Part of a small language model's weights.
Size: 10 layers, 2 heads of 64 (1 for keys and values), MLP 192 ReGLU, 0.666M parameters.
Training: 87M tokens, 5924 steps.
Each number is 500 + 50 x the weight over its row's rms, rounded and kept within 0 to 999. Layers, rows and columns count from 0. Numbers have three digits each. The size before them is the row's rms in percent of the matrix's.

# layer 2 attention query, 128x64, rms 0.544, rows 0-127, columns 0-31
091:544517530432462545447558415468477587449469539458487412512565498514452561469557574556591454520434
102:548506462492503494418554464606476421452571487566560485529544552528421460544570540530576500441474
086:458426389556578480488481593475501613454604509449532315505558512517502486480563499537449481524466
085:430438517538421446431474506577549436505539506548551525464528484500513503476503483395493453501566
088:444568493538533503442458446515397468532485566489480476497561561569506472402558554479502519449576
076:577487530500501494547473464435566468490548472462480624533480481525501566492429445450473545462567
094:572559374545491526403576559453576534460446472492494452534527610442528528514523471477563501527470
081:464428550611465484471465527491522496439513492500546426445531543446553481447546487396473483498577
080:485426440484377597478529536527517484566443531549535541487503530486525485535433413563496470499516
105:510550480551539528537465505522421517540465483455499477473462432457520484518613513515425420535441
108:462552508454472571378607562447486496463509480491501390512489486480496576461547506441629503497458
091:475449514429509533370584484491520434477472478535526437429584605420453482532548608531473536465488
080:534564489512488541543529498498407497470508532487546513449410490437580504503435436528465547554435
091:504590483536511444486455536485502509547629538444591487424514492472546494515463506481472479526574
094:536552436523495543497500494528661501461582523488441497574426461445523534579512450484527500452447
096:519510418516438535484570596488473467400617447538482441505519524463508539562386518461479543488507
102:503516478502497477451515551521549535455463558521331493488429454540601517563550463555504464583434
100:484562529517448588514418503575511526579488401488604508481502461461419431477523528514464511525524
091:558493429444505476442417495526506477391458486563453624568413493531504536472495478536529588471485
095:527501519467480485474481478527593518398577541609370513589499541472593578553505508503545563472460
097:495442477558585534469429466556547515597478491545546577555469530506448526513587466463522446472506
085:478485549427509541513493507456522449466448493423522513415497490447448602531502500591494500501439
121:460592501588454494484517498491468469557556553618521427427426464455487461463471521484494450469496
097:516473461564518471480536499446564468573556483544517531522477509605471545477435428514403513456524
123:470514517452588493569499542469405488562395468354520532483516479491486502453464507542443561526501
098:465501496467598556566475531499472481542510377400625484452562476485472530460495549434484512474448
133:422504540553496537440467522498460496590543596492516518387503497492428443496484497432407473529568
134:407562557442524505419443474558455494593494540445540500412545478470491490458458549447507549535546
124:499525507478508490460533494565473487602547540519480407424464460485460500478482595427517495480548
146:476457518527419465477560456511521477440572529551492442547513421497507495555578537493540470417437
116:360566524499470573505444524482463426477414446495542489492517420516512532447411533534407560530388
107:388556542479405429409541437491548452504526455531524482493551456508523510473470574442599584472514
098:513482492445567490498493546624458493463524539569440536520530529518435504498506483549589457403482
081:474446494563492470502451556539546379496591482557561516431522510451514405556515493412431419504518
085:468466519548555465496466501501577412544607485542607510460516496469508439450473501441483494474538
089:509558461458514490479473519454404564473390460523482435495467497516518482525599502590468392584404
092:438465533579476499408523632479563443524556513495554422480583474488567430514487547451519441481568
086:416503525504493545454536473565539571499473539451440453571488494584520481483503530506526440464558
093:537441455491467491540456459438476438461429474566526521456536583468481469585500405478488538431431
093:457554492551455494585458482483481467618459492511424453483484403506490421503594475557417456503418
095:509519515507475411539477481531478605534493493465547519533561436498599503455572511507499489548516
074:587520482467477498498501569482438523372585551378566525521505520483469577461413516523452542459530
099:503507494486456456551447571498510404458489468479520510499508476425516534478445457460380513505558
082:477549616424513503517517480479423413458452419515515522403456500445474500504422449484510560521499
089:585507431490469493483546507493561522446479603492508543591484590571503592514495501498515520554422
081:497458476422490463444447595506467474523493535463588605497507542468551512479448517525488464547515
105:519504525535477463499496485508601531521592498474528567580489468482515533540551457494432388539526
092:448457517427514497556499485486575487596473516595540500461480509529400410413511485510517398504512
111:473479430534486641469428518545503492488531477455513493401519524482456497554461466410468509599521
088:553569550401492408491487565503426474414480498559498583543433531464525578536508495492517596424410
092:514509529506504522497575427498606562441488506492444469539501471530641543559577436454573447445447
091:489390542463566533555521535407443498516403499471499512498473483434554546495441539536420451480445
094:470542545549490483496485438501450566413478511501472550551555541487527489560628483475542543381538
092:452527481484560515464525541546492511582528438414522457421517534460508504500426545496485515500509
103:544513503517485502485484422523562543559563547529486532555559562494498462548614520511551469475532
103:579540463555539465462481477449443497551445580545478573570403516487494487477529442477409450448498
113:471582472558545411439530535474547422545551493581424553542417544477430525563531475497505504509468
156:488544487507583502480412475481442529564449514530447532434429582478490503442468448498483530511521
155:410539503482474545452452499524437462622482517508489510441476429530473446461451463487380482507503
109:533471422549410509453508461564527565438614588598459479542490542503555564529450515476550495409521
097:556481512446494442477516495496573505432425487663455576483439479466536496556513435535552502489420
107:515585525446614511534521510506510523554473454458476435454531475490539514498449543442594576523508
133:414617552582481457414463499492519430539579546527526525508532434454479506525493537466474497487513
107:568479459557497461484510482498470546552553608553517582551482560461456450533588470508488429443612
098:538534519454476503556580479585471518443413492497454478434519443514585570548499573478538522454464
095:584536468535505467499442396571520571493545574441565509469501573444492508448531470490496517469518
101:502466448422527537402475460552555517525512581494499394508518588567562527433547455487504504570480
115:547524485475495483532456444490518471454480590485533573519579537475604511455542541580485436649582
109:529515514501628510496472527484410493486496440408389485527523598476461543454458457411471534500595
093:615546583545499422511511494432532492497521435533479578501471482423486607543449578503525519453394
097:548469454587504516564491572487522478428470515512453548437427459521460399545516456482537527408476
093:430490459488544458445385493510536495485521544362525468567543547504513497371463469451413521557621
095:469461442558443549532515500520493506431494481538410594537540528520526579502544480673504534487471
084:393516534474497503494418508477507475518467471506441534538548459444509513520544467563495529537440
106:506643457452594511422495517539476472523517523432524419476513481501477504481426580465473507593518
102:529555538449405517463522453585567545542462576485537435386455445499512458477478507385475468533520
071:517447490566485565505591451417461436542519529584530530479505542463505540486544484621536535479414
080:532528546478552446402505497488374525550554541595493497389474526540552530463456473519526521495511
090:506558389516480541558493511465475465464448429494440612477546511496521561549537446561539452604469
084:500538491514496489518533516510495443496620537518500514485450510452405514544446454456612548484493
100:527539451539465517404545524558490504459490534518486458502564518486592504433576549552510510562489
097:458474511528549477425442497512535485558489444483583411496509538485555469388392450530507474552551
089:423475359469406556482582495573463470471452433564499563590559518405560558521509439537481457521498
083:549565403460406505496489472555526471438562532511410567500589580547515561596474532440540570521468
101:486461498467542516460507513530592558496450480585545563521525514522561482518544496516533466477478
107:519481472454471499538585480417439498421462423526505561543484448440515495660552509495522510594535
111:581351450562525447523567523442507478522502555512508505482444559533539444554427455513578488460607
118:469360497456450517519515446476534506556518563557491421492452491662478535512468447525576499461494
111:450460564399440542518542421558520524447540461393508528476495441525557437526526468448470511500663
084:486453503475575497584414493445565515513566439497520529534480461505519514538431532415568502489482
094:469420476493500445492513509507453524621474549533566446496513581440513489559491435484501525600618
090:476519427530514458489537490505499579535522492492525483474506585406522523533543533474483492572607
099:564512387467522515480509469460493467527477471422526415478530523480500529531492534485502537585582
137:414579502484505470474470388543489509488527547599434562466493497395530494496522466541502496503406
089:384454498488418453480510445494584543431506524476463432544525551505618553552529447531487495582543
118:404437441485501493444498453575510482583480542513611414515539481553431450438442520483489510487518
087:553560488453496572504591452532502554471472534500543555508528551486566504526515474423466518501563
092:488526511543506519467411543428544485546502507443560487468496573508521448438575452439458457584573
088:459474522540572459411487512479616425568546493508537477488403499491475473506553474434463515608474
091:516563463435468551480459606537454495490477407562511437545497486499486404535579561608554485503489
091:481528575510571489475455628398509502547563500464538461448493536513487437511504501463489447661547
086:509569507517519514524469489509465482386429463478417548465567437561542516474451599594478448479528
099:370532576551432447541487481474567527494546473508508492516481517440454417519556377414495479419462
077:461476537476493544559471564436499469554436438514496475478599441521415488551575552473459510519434
094:522459505392532398469468526534541508488507419446503424518548509532631541491470431511615534493472
085:565483597515463480483546420438552505510556513520526538487445461489504505580500459431542502469478
080:471432506521555488522521448532543530472439490544491569584412568480488498528553421480481437526521
103:493432453511523477492582447444451533470520488613558500549404502450407504538540481489456539417489
108:620568550490471479495563531481523493438526488577507554544559499498580552584560444557575495498456
097:547470530515527457509522518480516570473517615513455556562508481493478456487539508456510372517476
106:552508546511495455449446502546490521523488524565407470497520480565563537502422558495560541533496
089:555486528555520510465391647445582501497465568436529429512490522536452483477424540494514538477502
106:472583509548634496485468565547520472487517442482569507481451507439399497395465527497477495487421
096:506562486469472506542591435478443499486476534613501594543509505448439493640543444523480495459457
083:537563468483468466485391452467568471405526482506383499578553471568510529477425570539527544475465
090:488445506513519472524594529464470424465480462462474496595526481531505520559441565490613542480471
082:528523533455542458528486403553471464461530470426508532468529506494545437505493523496486553492571
095:446452428555568517475499527471536480589569487521572527509487453527419468451453551450499499495555
102:501516518508545543456515470584465561583536529482578528408487467450468363464547529502488465460541
092:526542503482480510478533451524441532443513481424474451471491511429564483573554506486441444490644
119:492508495457527433538500451509509492498514540588485496532433581507486514555532506447594508584630
136:537484477452511461545539473496529466443562483471511441516454554607513478583462557445636483537592
142:515446455539526527578564516450464507509476553479523596447591568462505443550491437462492534528616
095:521535481539524490445478514520518521458550529584500564501516441520462474382467528473432530417420
100:540582505481447488455532486476521495379480518597480515534564568461553528523529528500502470459403
081:508600469458546537526485511404523522433532387476572475495493466511469515527439574454560480460507
112:454416503522626510484548471543415511660494551573603523464492478428456413464490493486439471467583
087:583467512557531510490484520576436478549540563501518563469486465459447400489467509482466509465596
# layer 2 attention key, 64x64, rms 0.512, rows 0-63, columns 0-31
114:460480499507430495507534416508510437582555410448503548457564446469425505544491471489445559422540
081:528486519471429404507568424541480509483511543529467527530585472483460522492607530516545559492554
085:444485498518554473434551355522498568518511434470574564571542458450446578526502484522464505448566
079:527522525526564526444436636444468462576436528571466515430440542534474510518379487570520512528432
074:503519478454516487451525519499610522579421515590481503522479553422558611536521483620454575547494
083:421558567465457584542448513448482478473516579462498500531476525472467472511433469450569458547610
082:498492532463630475511595502546489544523462536481526428481551451532526461523520635541520537535554
083:507488508521520555396497450426521517536391512529533501508472536489500493422522486550454467401457
107:534548607560565521476493493429439581481503488538503461578524457476557473541484484417422537555505
069:508525514520467482506434462569500444521535428491444524452518393570487518534535405462504449433524
110:505480546544474550471540509473515586491503559556595613607516525517502459496602543503495452545509
106:526486457580548528505512479531481514448560515543557493425490577542559457448508594516544495425514
085:519500561543429523495485438502463485444547529475451505480535492547535474524498344399575514560575
096:475541539578493582512478466441499500436540510469393480479465543519521492557451429439538488551561
090:394443509546502512546426483511513510408505477414426511515439474428475509479429485441448522642554
091:399527524551442477480600432490455594472498607524529506467501564429494550414418524459516500543573
098:529540542434498510519495429498511548510510508453573508512449497411603486619568457453531538513568
108:493458450524522420481393515610492443484455464432393557454516533588508393464533494509483466511527
094:434434521525487424589520545588629523471478522470588547535462498393472480440544582498453516500477
113:505494474468451607529612478446466530548589585491567495525403539484516503526417468507546565499497
107:503454465469531554557410531576583520544439488462527529587547487472489499489531554536474445496500
136:508469495504421561488503521414543399487586620475546443437502508422497552519484480500459642478417
090:443449475477441435477607351562557516516481557528486497469559504477540514540490409585558552521559
093:548509501419573489568514508513521597504511525512522439501608477448485555514549529435568468405490
083:550549523528575535516510594606505487500499439548503435522421569490477483470455582401483480543500
102:461516500496479513528512500532491494500427502510430463512504518474369466472419551535505500577546
075:499473512542470505438364412500498439510481458478527458481479457531465458452623378460511399406545
100:541462519555537522427441514521509442505476459497498441540399457548459489490429412435458429511480
101:489414554574479511517537537513489546546541488419478563589478586438444442500577382553522466482540
093:565554562500439536445488570474539485455528495468555445544419428472535592600543461371471488467424
099:520489467511575409461495492544454379442461515546524436447396436557480488503480536472476573566528
097:475423532468501517502534405517496456522492478527569555506454527535491433510455533493491433514499
091:497500561496494467594627441616537457410487456472524524581524469507459546473524537490535494422549
094:573447459476557496450514566481468507499407573599535490475434506596474505494478556603567440535458
087:500413475460506565397501544449508486486504633540489510483435533571476469456551481576552456507492
093:477476473529610496467507509460465547493496427475582584549487354493523560562470408493461529502420
086:499462476453604459431488458483465473460541575479535480413483561535457509498423528560560461563424
096:530574495502488464473537529424477519552451422496531539515541467450490588518505572513451568443473
115:538447458519490438495475550567546510497560555593577465548405523496491465501504586586502464484495
078:521565471490513418459483473544469453549505476462468616526512433563495516418467458483518562543467
100:455506504477481568476497372524578486585539410467516533490471461499481474609537454489430485517536
102:443534503571387565485545546465474497442525513501487437474431600520532525500478476503573482548508
103:496485502478552556403465532505469510466489485540499432485374552533418480427509524483461476457516
105:599502471470472580539483603545551515514547562574467499503445533483420482430476481427543525472399
089:468517495499385558522542534521544504483531509474613567434469428515526548611520470480472629512526
112:536538461517528444456505485506452469479494453501589434358472406532464476517469498534451524444473
086:491522489504454592462480442556520485610516495514512489514607542438494546535586513410495510530488
100:512511480476626448476516516561562541490380418468536552553532463494485541530495484521426438483489
107:476492564495551482434440492401500503511460553441535478471480487572570515389422527506443511476504
118:497510478578426580546557544572465492445586540554513463456437499560445491419540560482525510473533
116:444495492524397488476533517475522499626535578542530561557492488412499517510523511595477466497488
109:601454488514423556521588459388509518536520509558522495507607543446480474466550521543529555412463
114:456487531531430597539564537511455486507535510561519534574433551488490446443482592557457452489491
118:526452481569513490494458497478475582537471483500388521533638532538495472449489500373458444527504
120:576567482444555496505471553492490571476448439382524565524534540440509555543549494442534437502511
131:518520498520431457483542527514494513553519469515566585462521524422528496533659524606501537479441
110:519499508506412618507500554482591502532576535527486490572468538474552524494586536497413476538416
101:533515513488523559558610572568489561571494479556486562601452616453482461438458574589527474502527
100:512405525594568428475511481548531525534501554555502502462483485565513458487595506539464495524409
106:505468489546511457492517495509481484569574561522508587599487562534498514531545460528497424482521
102:461539427483457452509493590484539458533570543489561594434512465541522504488436512522521530494468
113:472514462470485562521552528485516573533479492414379529559512572505428479496398514486521465524551
092:460484491495411530448406441491482432499513439447512514453534520531431515477566448459497370500489
120:504531489524429524485525489509529563563527490524526567515631574480545500512617505551514470480441
# layer 2 attention value, 64x64, rms 0.448, rows 0-63, columns 0-31
097:520447371541475420536568468560521599530495551610492412534523413482477493494501503486441498419511
093:460424633513482592448539496523523483502503435334458480523509557478427459524517488442552520591452
117:520510474543520570441518553564507597456594588429541455509442534495500478472460497469525462515551
089:560613558426447473557509457552561396504552446479512516470528487571485488575486405518468487433433
086:561590565458495510527499598450442477498585464551485486486489484435547512446457479535471480476443
070:556541518526452439526550422515552482440504464579508488454535460472457580495461464508438559372484
131:482584481389575449471514553501391484538505495510543514412559492538431504433455466559472433439478
101:519463568385505496405476655441489472494447459464485512531531459417497557506469583508482592488508
121:595540445450493461541524508509506478593520548571492462462462439609522518533545491515498424464537
102:547535474397460409488461471572551498451551521469563426480537420498572488457492580507577482466576
080:492455526441524486420535486475508528444439489514409462490488505487570427494515576563602503517454
085:499502482382481384508537552567494482611461601458511546470538467454416555443598505452456468476471
092:561526452511490462554518550554493560511521460471585461459521413604470481477530492455562411528473
088:536464511350476482458472488524528547361549481470545543442518472507541482448532569449580475546520
092:495579546522566547475482576444478450399536389532555477474455459526570537465445555526587450455506
105:387506539518476544492463470475602549432475473479492476434578500490383476399566482430501590496436
108:477483627395512472362535508429470497521462438437454476532615526419444529465505552574491516500410
098:548509505366526389492505552553514412500570512458550523444499453538585452487505467506586473461527
100:507444513555511571538424554463521495465424506506488500417447424535445565579441510498561599503498
125:560558574396490463465532606478464519547457510459454559457545391534408479478502528423514468479531
095:491453507394531498495556486521625460545566551494507512526408471440588521512497490443560516544542
099:478529496499563422522587469539531495565450540456464554534592545502470492494522378526464565456496
115:367470561598473546583491494520473453515493495464509498511533556429442531523534585435459476454469
098:503498562394486499421496520616492437485547540385485503512600492499474461530424576521462546456500
088:448544436628440587563503516491407545552483568572442458551469511496465475527609480458428510445494
088:494486471446505582444524540464502521525456518514385505493466499479539437534549493505458481599424
096:533562509369501513432527492416488420524435469540517430489588524518445528462529510491540551422394
110:496540506486527434475606444487559426488416502559463507530506547522446521508591510443507422467479
118:458465545508527477555538506494462452522390422494495580513532450599361542524464473500507567473475
086:416431400493513516486413505444456520462545606552542500508464490508542491502563594537564416559557
082:461470458534487533501434463531532500355477573462424431572463554466544480533572509517561532487507
109:476404545432489435492582492549529467560488561545581416483468367527461456518506610472511530457527
081:555498491430515441424508503401508510521446501512458495552599537497502484469571431480525525537469
089:458432528540461472509574503469528491510451475522545449525451563445359524479596505423457444531430
096:527590541542465470598477593520489461532502471513458551533593476507545464504450516529438493480498
101:570514484472484451426505566518559509512468455501560482544532488492586521504514504541512546542436
105:542488515485520460454567539515504451547488550524519453471587540529433456559552477566462395411492
105:523493611474439558459432592494583518529541493463530533414495412562492469530466558419586514580522
121:522477464510501483491478561535520565404508514536511589567434523499521530510451456477391428511502
086:490454519563505638503515605391437478462469488575469464567404485464438526561553481475422530475528
107:488544460537449483537529466456479510438424530563379460522408541498552536557536511410411423450496
112:540457566534452481466507493461511473601433482512488520452582521516413547554506491501433462489449
092:511392534593544478459565422470566546525485470518524480487449531472515517529496464468525525520565
099:545521504538504490454541370589492536431532537406435461556487488516551437525458536438577468424548
095:518443465552569508430491500476384593507516548493542499474482513454458506465538480515531545526535
104:594519443502490448450554538573560532574463474467503536478506481599452493542471434477509543521493
099:590620459519534469488485478494571484497518406572512500466566475621559502530486435493561493466553
115:534437568540483523473451396528530516472454492490486532477566522509357498511522501465444648463529
123:500522592514448373546493499456474444549432460455404549567552458444451508517596464471425502417514
108:417499503433475553545441539532495466494510588508494505492475492449582435493476506549463562476428
107:507503444475501486575474459520537440468456554516553485559470512567458548527464486542505477424487
068:565469446449519392528447507501558457494476433533521456516544584600537489500534506436528445588478
095:479476388497450468496501384603614519569422491514528491493564444515503481525552464440496600548511
094:476502507462501577558429479519505509471551549509466530420483522589403466557527372523432542467472
087:529484432451506431503494452509490520557503555553625510457514472590535504484546509450609502554473
113:438428518582488511505522474525552516509440497555551435517543564426407516478540504533412598450500
098:469536483486543442448467548532545472471462443483498496385597386601507470504457465545560579459503
105:351490510564482533504521513464469527573511562517432611459523544452453497464506515469423475524477
113:587424466530566505499492573508490532552535462522603544432436426590584511533479473543551473605524
083:585486468528520556447555520444439525558551489465443530533425579486589465527487457466499439619526
082:631539551558475418560466565506469477503481423570544557464457448556595536518419547454455462538516
099:472548486475511522495491534532533458480496430570389509412546535538541447598541485536488494503509
100:529465428561504454499542372595524506436530579505516448516427469555570402558571474486569441488547
102:463432491539405546580403477493474471503531512513477494454476487470569489520511610527478447531453
# layer 2 attention output (transposed), 128x64, rms 0.418, rows 0-127, columns 0-31
098:443472522475481592536481494437544588508387487521545423580489543500496515451597529554494482476467
108:511455507383492454573537519439545526387414441542421546598447454517491493481494543559500450532440
098:473544434452456514606449465461546530474478482521435573500493503504500535578548430517504523528501
092:520449539550503489467549499556427459493643592465480474378487559465496559482461471451570577482478
115:539515533601495509491553546545409433518633605520504534378533555502455552558466477493498607541515
098:515512500589488527446550462494414459554633576513492454372504558456480581531497445451554562416479
114:543481428515501562479614428452484498513466524556516493520454529465452512494513533438438451593544
084:583511468520551479523574495444434444491531499572456502502467517548531464489388476599462440598526
092:396476502525515542506471472516542525503521593473543465408553526548502436470580452411555582594586
106:414434500479549499455488412481475492555517481432479375575442500517545472479391466454475426548498
105:530481536373478508544515543467509496429494456518437490543491444584496443557441508548413472521352
094:568521537460493534567610455443414518487512550565447454474464468506511460459446575541479462535504
115:551437563462566488520539507489457571522515516517425436598484513474489534411467492505466525564467
097:547388600498465455504545460456486440504501472558457491449527522477493461426432545592519514595409
106:499496487620524503440532471549432446628621560487515498426523563478475561489454420425499536532549
108:572488546451467501547566483466478505482413436569436576578502459424515520500477604537481442449417
111:573474515467497518547595528471477450403501509548430496483452448547483474544413498547470470522430
088:378461544479481513457563385506484489515576492464509461560413497493491439456478472419543468627577
092:483530454547505541482585478427494566550535574646507485486550636541531527491489516581555497510512
087:548577459507463512540583532443515417492544504555399533517465514466529487522497546488411593521551
103:427555477393447449526474526519481460444499451448462480465449424548529492496514440491485475501505
100:492574461488477516453446500536512523473516443398466514513464404431549550523572488379537557424534
087:491484439574585488495544398461384473540504439459573545541488405403547500526502448463531435430525
101:562475479430527538561576464428469463421571438503417455548426470482537493569462461589549442505447
100:498594465590491531542477498575530501549545554507625600427601549458502503585555526466545565460562
105:589541516423466485611524540475478494419520510508445561499534457594493492539423562568425489540425
096:569504503497483531505588473524420461502573529523473463411520493516510455565422454510430495557473
112:492479554509428521520526517445506416506421391526475472463459394470463461509616497505454502416475
111:566558457461541545440524495508528527561476401465464399568473503415603513455541490509495488340495
088:482478523478448478529491498511526492526351423536542513553527491566479373482466524575432429588495
090:446464458478445511533447446461601552496358387496535548588488434523507410543505572508480428524465
088:421560500393575533504543499490525503528477456528532371636453553540610456513502420522540524483527
110:532509539385467477508471591531502499420479465497426503505469421587494446533449522571380509521418
100:544478549458460508580568552431494481462350459638486524537462449502427462526562529601456473505424
104:491446469575584520448466479475479577536547554430513459596494497489495544424504471421507440522576
106:521483531564576485488422514512495551512460456398461444594479458507515510443409444409435491506540
097:480437548517483577582586548449460525394455544572503493523431487582402458590512509580476494562397
105:531476551421466426562561570527403447446533500505393496561498477525555439543406460599471469505472
110:511481453631474474464412515426471490550430493542526524436505507497490582414497581538511498528516
100:544593446554520518529508538562523492540527534566586659406576563512495503531538477537554572526537
093:477508439541461542543488541502532497546493539567557578391515518492445495539580618540496556528479
099:487425534578523508552613562416439479422429528614482442509452492545450494564487581623497475489444
116:381514483517474477470451504486563491476391467491529522499474479470498519489600494448558496430539
096:432422491424470528517494483431570500461479397469416475531395510477469482568542498529505500443391
108:557631514529473520493508535534460481491605548505473529422516546508465512620464426531491594443484
091:533502543433449519568461558470559551440407435449353411586445474453519524457581519516435518388488
102:386508497572465486420429486616489490540575526363514469448511514441553505485519463390484547473556
103:549496503484517469495534491450452473480557528561442475391534543520551518589428537601550474383438
104:513536461493592532436520539565494495516504407404486532569428445532544487554436520467439478394548
098:554542445416472559503508511472450557442610512502505485571529521535514526513383500567494484510510
099:574414457533569484446549501459461510582431425565512382489471495570524467471463513549464418540442
101:431435505422507495507438514461556540480322412478516475622478441509498436424530540553425422525496
108:478517497397526526501416473486555606488417424413495425619503468473600475438490539491462422397504
104:525470503487434512535547477494501520453486555605518603401558560498510521504531614551598547564475
087:464532566413414489436464497549482484504548464479454379500525475482544448496472431543473569476517
091:520525457493638542531487484405457584521380513526506495544527498548497548557501466501538407412502
114:453510501479487553459493443513481555518498462405440428642435546433548514462459511415452465471521
111:534583479549377539559544509486500465470489527533513575453521475441470525499624560487555505436554
103:465555560475495459429424564563501520512571528483492490549518561491513548406521425507531620532595
093:468512497448463445550433568512604508406440464491499622490492449535434480532595508524504534557502
108:464490503623574500402460536487495486575561532502581476505523568466466542474537445483536557499618
094:407457528517433526559525432478477471471503488453520550513514463470506505536552611510446418518459
086:386449559361458537554506532487530561481480466491470469519405513561415449557486511573502493510359
090:496387539460548481546528474453479553475484531546565496574539504567433427448407529585517411579465
101:386463484543490586504523468395508531535444534548573493497458526478481485467610528449452466478525
091:444471515424529420518479555471537548451417443455454485624479507528582508520457500579530494559505
108:586542480467469515487474418545497474358512553583487579449489395450516594531603505531528576486542
101:562448506564487468538562517530411466470609560484499468434500579510484544471397519506519543441477
088:590483585554484516491560568543446427531604581548493503406518501539398556522502451495541609468471
092:535507539581457512497588501490444454527664591532490518370490564482460547516516461455541543440486
109:548474494544441524506556506619472444523506509545518523435469503461556473481553495562532546592536
097:579507574478522544479445545532517481546418492538475478503441464589475509440509378607566451577502
121:523511460554595544563572452519426461454497520595533479554537539490428546436519585533497579464508
100:416430450511532515567483438491553424507468435494536415485441504497535519489459501399463405532500
089:455566574488502576471474514385505508467483563515456490471481426533460537564596387495484545521503
082:540479476563557464523459489469472515494471495627440359432453555405428504432470528517476523544547
099:357440539568562491561518501484490469458553482506473412487451562467490579478521488425416558447469
102:514426513468468492488473526496536474532461456483489410494489448569480546527424396474495496502449
094:535498562506454486496589526579504391576642499511475556424510514526460546512483394433526543517467
103:429422462477415508455454546492521531605492505466502473559522443498496411500539460487505518489563
100:531448521517472540463503568497512466533450521452433458445398467545530450499522380534534517570494
091:482436594472516504595525472479532468423545431529516492494410533491449573503367496447546470647520
110:549537559509504540420548491484440553573571539546485456542527490545470506426546545515561477459536
108:562507503573521547470450559569530357527500506536495520470455461473514517525527554603538574557436
099:604566462473570483517480458502465481360443465498464400518480447548515477460416512501530413575492
097:508514462576487469522491487521438470444573515488534602428457559437470510481524607515488539495530
120:443432433445486422513455514519548555591528471528479549535528516410496472503561441472453513514537
092:575464456555457516509451460479439545456521542488524457457400518481595520529499487517559392535594
088:571548443477462533475497461509524545576518559569517618524604503448397483534523537514511608507534
090:543592513548509511491472489434521538437448532515436452523592413491451543545555465521513584441504
085:613504488511516569480564460486372435492478509554484452440478512487439527446460421587473560515496
106:519489475512479504526571541389444433511485502591473537543499585467434558533552502576490544472509
106:487537478569490533508515555468412506524598502469516560391472630480582451481518537536488465516501
090:497517495434532563487458454485578549544364444535515483594507419503507454533535467501466462552486
086:477502496399463515471459439440591587524388436508519566625515413525458501540523531531480468556510
102:482541459562556573532525423441463507473482424563562419447391566457550483463551452428517472579515
095:524530500505554584496457495457469462418395507509496481456447432479459514479507495610475519479464
088:444467546448494502488519560367532512513375467579455478548463511469428533512592387564495561502498
101:346407482557542428514497548572564482533525455472545462537523531484543480419508602480446416460498
091:448485460574554513522463479516530414449411399479521468500448487502469529452536520439433491412440
106:470427492609522591541548499457492528462508565591509516496427439431440560543676491543524577448476
100:531509457537599504464428552524496463464507516451491356537531404502583510524556476506546486438484
105:558535606544449477476476462510626497592438464512554495486540429561549542546483542541505456445399
101:630542532476485523495545513550501532528492546574486641511568471539417510490520446594562584531498
101:566550535427482504462530485459498524584440572584458514540556466485422525541475567590445507509488
099:467423480596565524492532518434527547641470492512519364577470486452521494489619554549525492410515
084:416521478456506472505534510474564503511491443444531568596491543532524460508566534470546473526508
106:477477545428435507538496482418515482428565543474470599457441537474550575642490498512474487594465
111:572593491522468585463499495513474479462620561518456561370466469460450537590603418456534594488476
104:502519499607537590510492519430435467411519516482518469520472576489512558526539635550511461424526
088:520466429544501535501537496569469384516597498440515513528532522490470495491444611472495493418464
096:521493466543506526508501562432430531561577536491529503468547578481489498488546499571562478388553
109:433443458563497524592439564482562434521452477502454614438458538421445476527498504542480453574510
105:618574548518466530436496415525447601442483544530553426465523426528545483468445535491508448492557
116:518504549534516489550539429436444530522450487508548471493477530530542522479485497537479443504438
095:418448461450552503498448494451520533486319417468550454621480482518530479440489559555421424504535
102:438514369534533530507422454437505569458436454432532421554505551464591442460471596451432418460575
108:601487554488467531498539494525413577516494559516534507539564484552454503466436567616564555491542
103:567551480511537576481510434474438476429505508544536417443463539458523545477472523491486510466524
104:423466405530496499529530509458474524545429494554547515472515514449470435382662437495516481416568
091:484497453610453618464515513529486481544625495452506503483436522471498458520550597395531462490564
102:560550472493447467416493529555532551567533517506456492534552467456508414507545544485525488502581
093:566583567555556534470487469549484491427644535498480463476463559558553523475486507410518528442539
080:505534544385548438507439514531590513393418480487463579580512433498493548537498517608489563556490
073:457454560495502440453532549542561412628546480489556495498519581493489534485519522453493432437508
106:481439428523434524467513568468527542581531492497491475602574433480378480532602546483511491452595
115:447514542484508535576532463393520546423584530532442520462486517424431597598527500464490556532475
100:391433511427545486506467493480568615584443464512501409604546448494514448497488461442477445493517
# layer 2 MLP gate, 192x64, rms 0.546, rows 0-8, columns 0-31
102:512465416501498552512567457504460495500458510473500522577472589574524358480437471458521478431500
106:443516534458534544391466557543527568519472545499558441497471507377480548475449441516432481562525
090:559439416415590572523548524486535533509553550588536484482508495503481523545426495457526412533605
093:517493485540537464528466599570432521523580520498427499485495530457552512493569441451481456428516
084:424451578468516500475505498548478519581466483485540499431476553490518445366498531489462453485489
059:433465555472579525438439605594504519538476449471523480525501495505541448453544579537496461552462
102:319466491500566446440498556460482455586489546488544513546512574541488465440523584482487515452478
098:451513461508562500454509449440515497602447522496501561468492411550495420521558487638517536483477
081:487513507550596525496548497513446482639432496522450473584434538434502473457497459397501435529533
# layer 2 MLP up, 192x64, rms 0.587, rows 0-8, columns 0-31
105:489454432490607403465505511497471536492464494503393604500475501546510510419488558488473555405498
143:474537515488521465399472531572491532513471521444539443537416512428517547514475507438439495641581
086:533455413425524538530539476467488537565563578597488481534504485487519542486355460495517470506538
088:444541546450457481468499433495508523502456534522534511518476558578423500484484520552537529473470
073:507531386591580486483492481470443475468494476527511458635509428509511549555496572617585460485534
051:455494486559496532525375515446433458486498618515541485508507415547570500509520442568442523473483
109:417494523499559434494550557509497508648543534493599544465548548545519498374521485501487463469477
108:499454431496476503493540459563520472468525450525608561500445468514583576449472454477452583669464
080:486413511489454473540475537450533550361558471437567510403497429578527542539506496543493518490447
# layer 2 MLP down (transposed), 192x64, rms 0.539, rows 0-8, columns 0-31
104:526441498436466518527559540466520456530481542548478564485471557511537478504482470404567615577421
108:436537496508404492442506611500475582546551594523482512508427514451568575519432534474512489490602
094:531456468418496420444414466450471482416502506529448512446532560487408656611523453510524487446480
090:510491552473521489464503497467544489487390461417565493573543530517481452493470474572472476519582
102:536511486439576508515511554531580552555458396445499456492458519488562522514512495509393537563491
060:385514482427465479477531449477501454472550430446514469452540574466491384473509476488483530459466
107:478525419458466492449499487448510502502443552484479532584430474486500542607546410404471493470496
101:544500529587489559546481456484456571482545460561475562487518549464530386414529496514612606396487
091:474470416445559535519511478515532531517450467433487484687479483500493427537507479440453418503503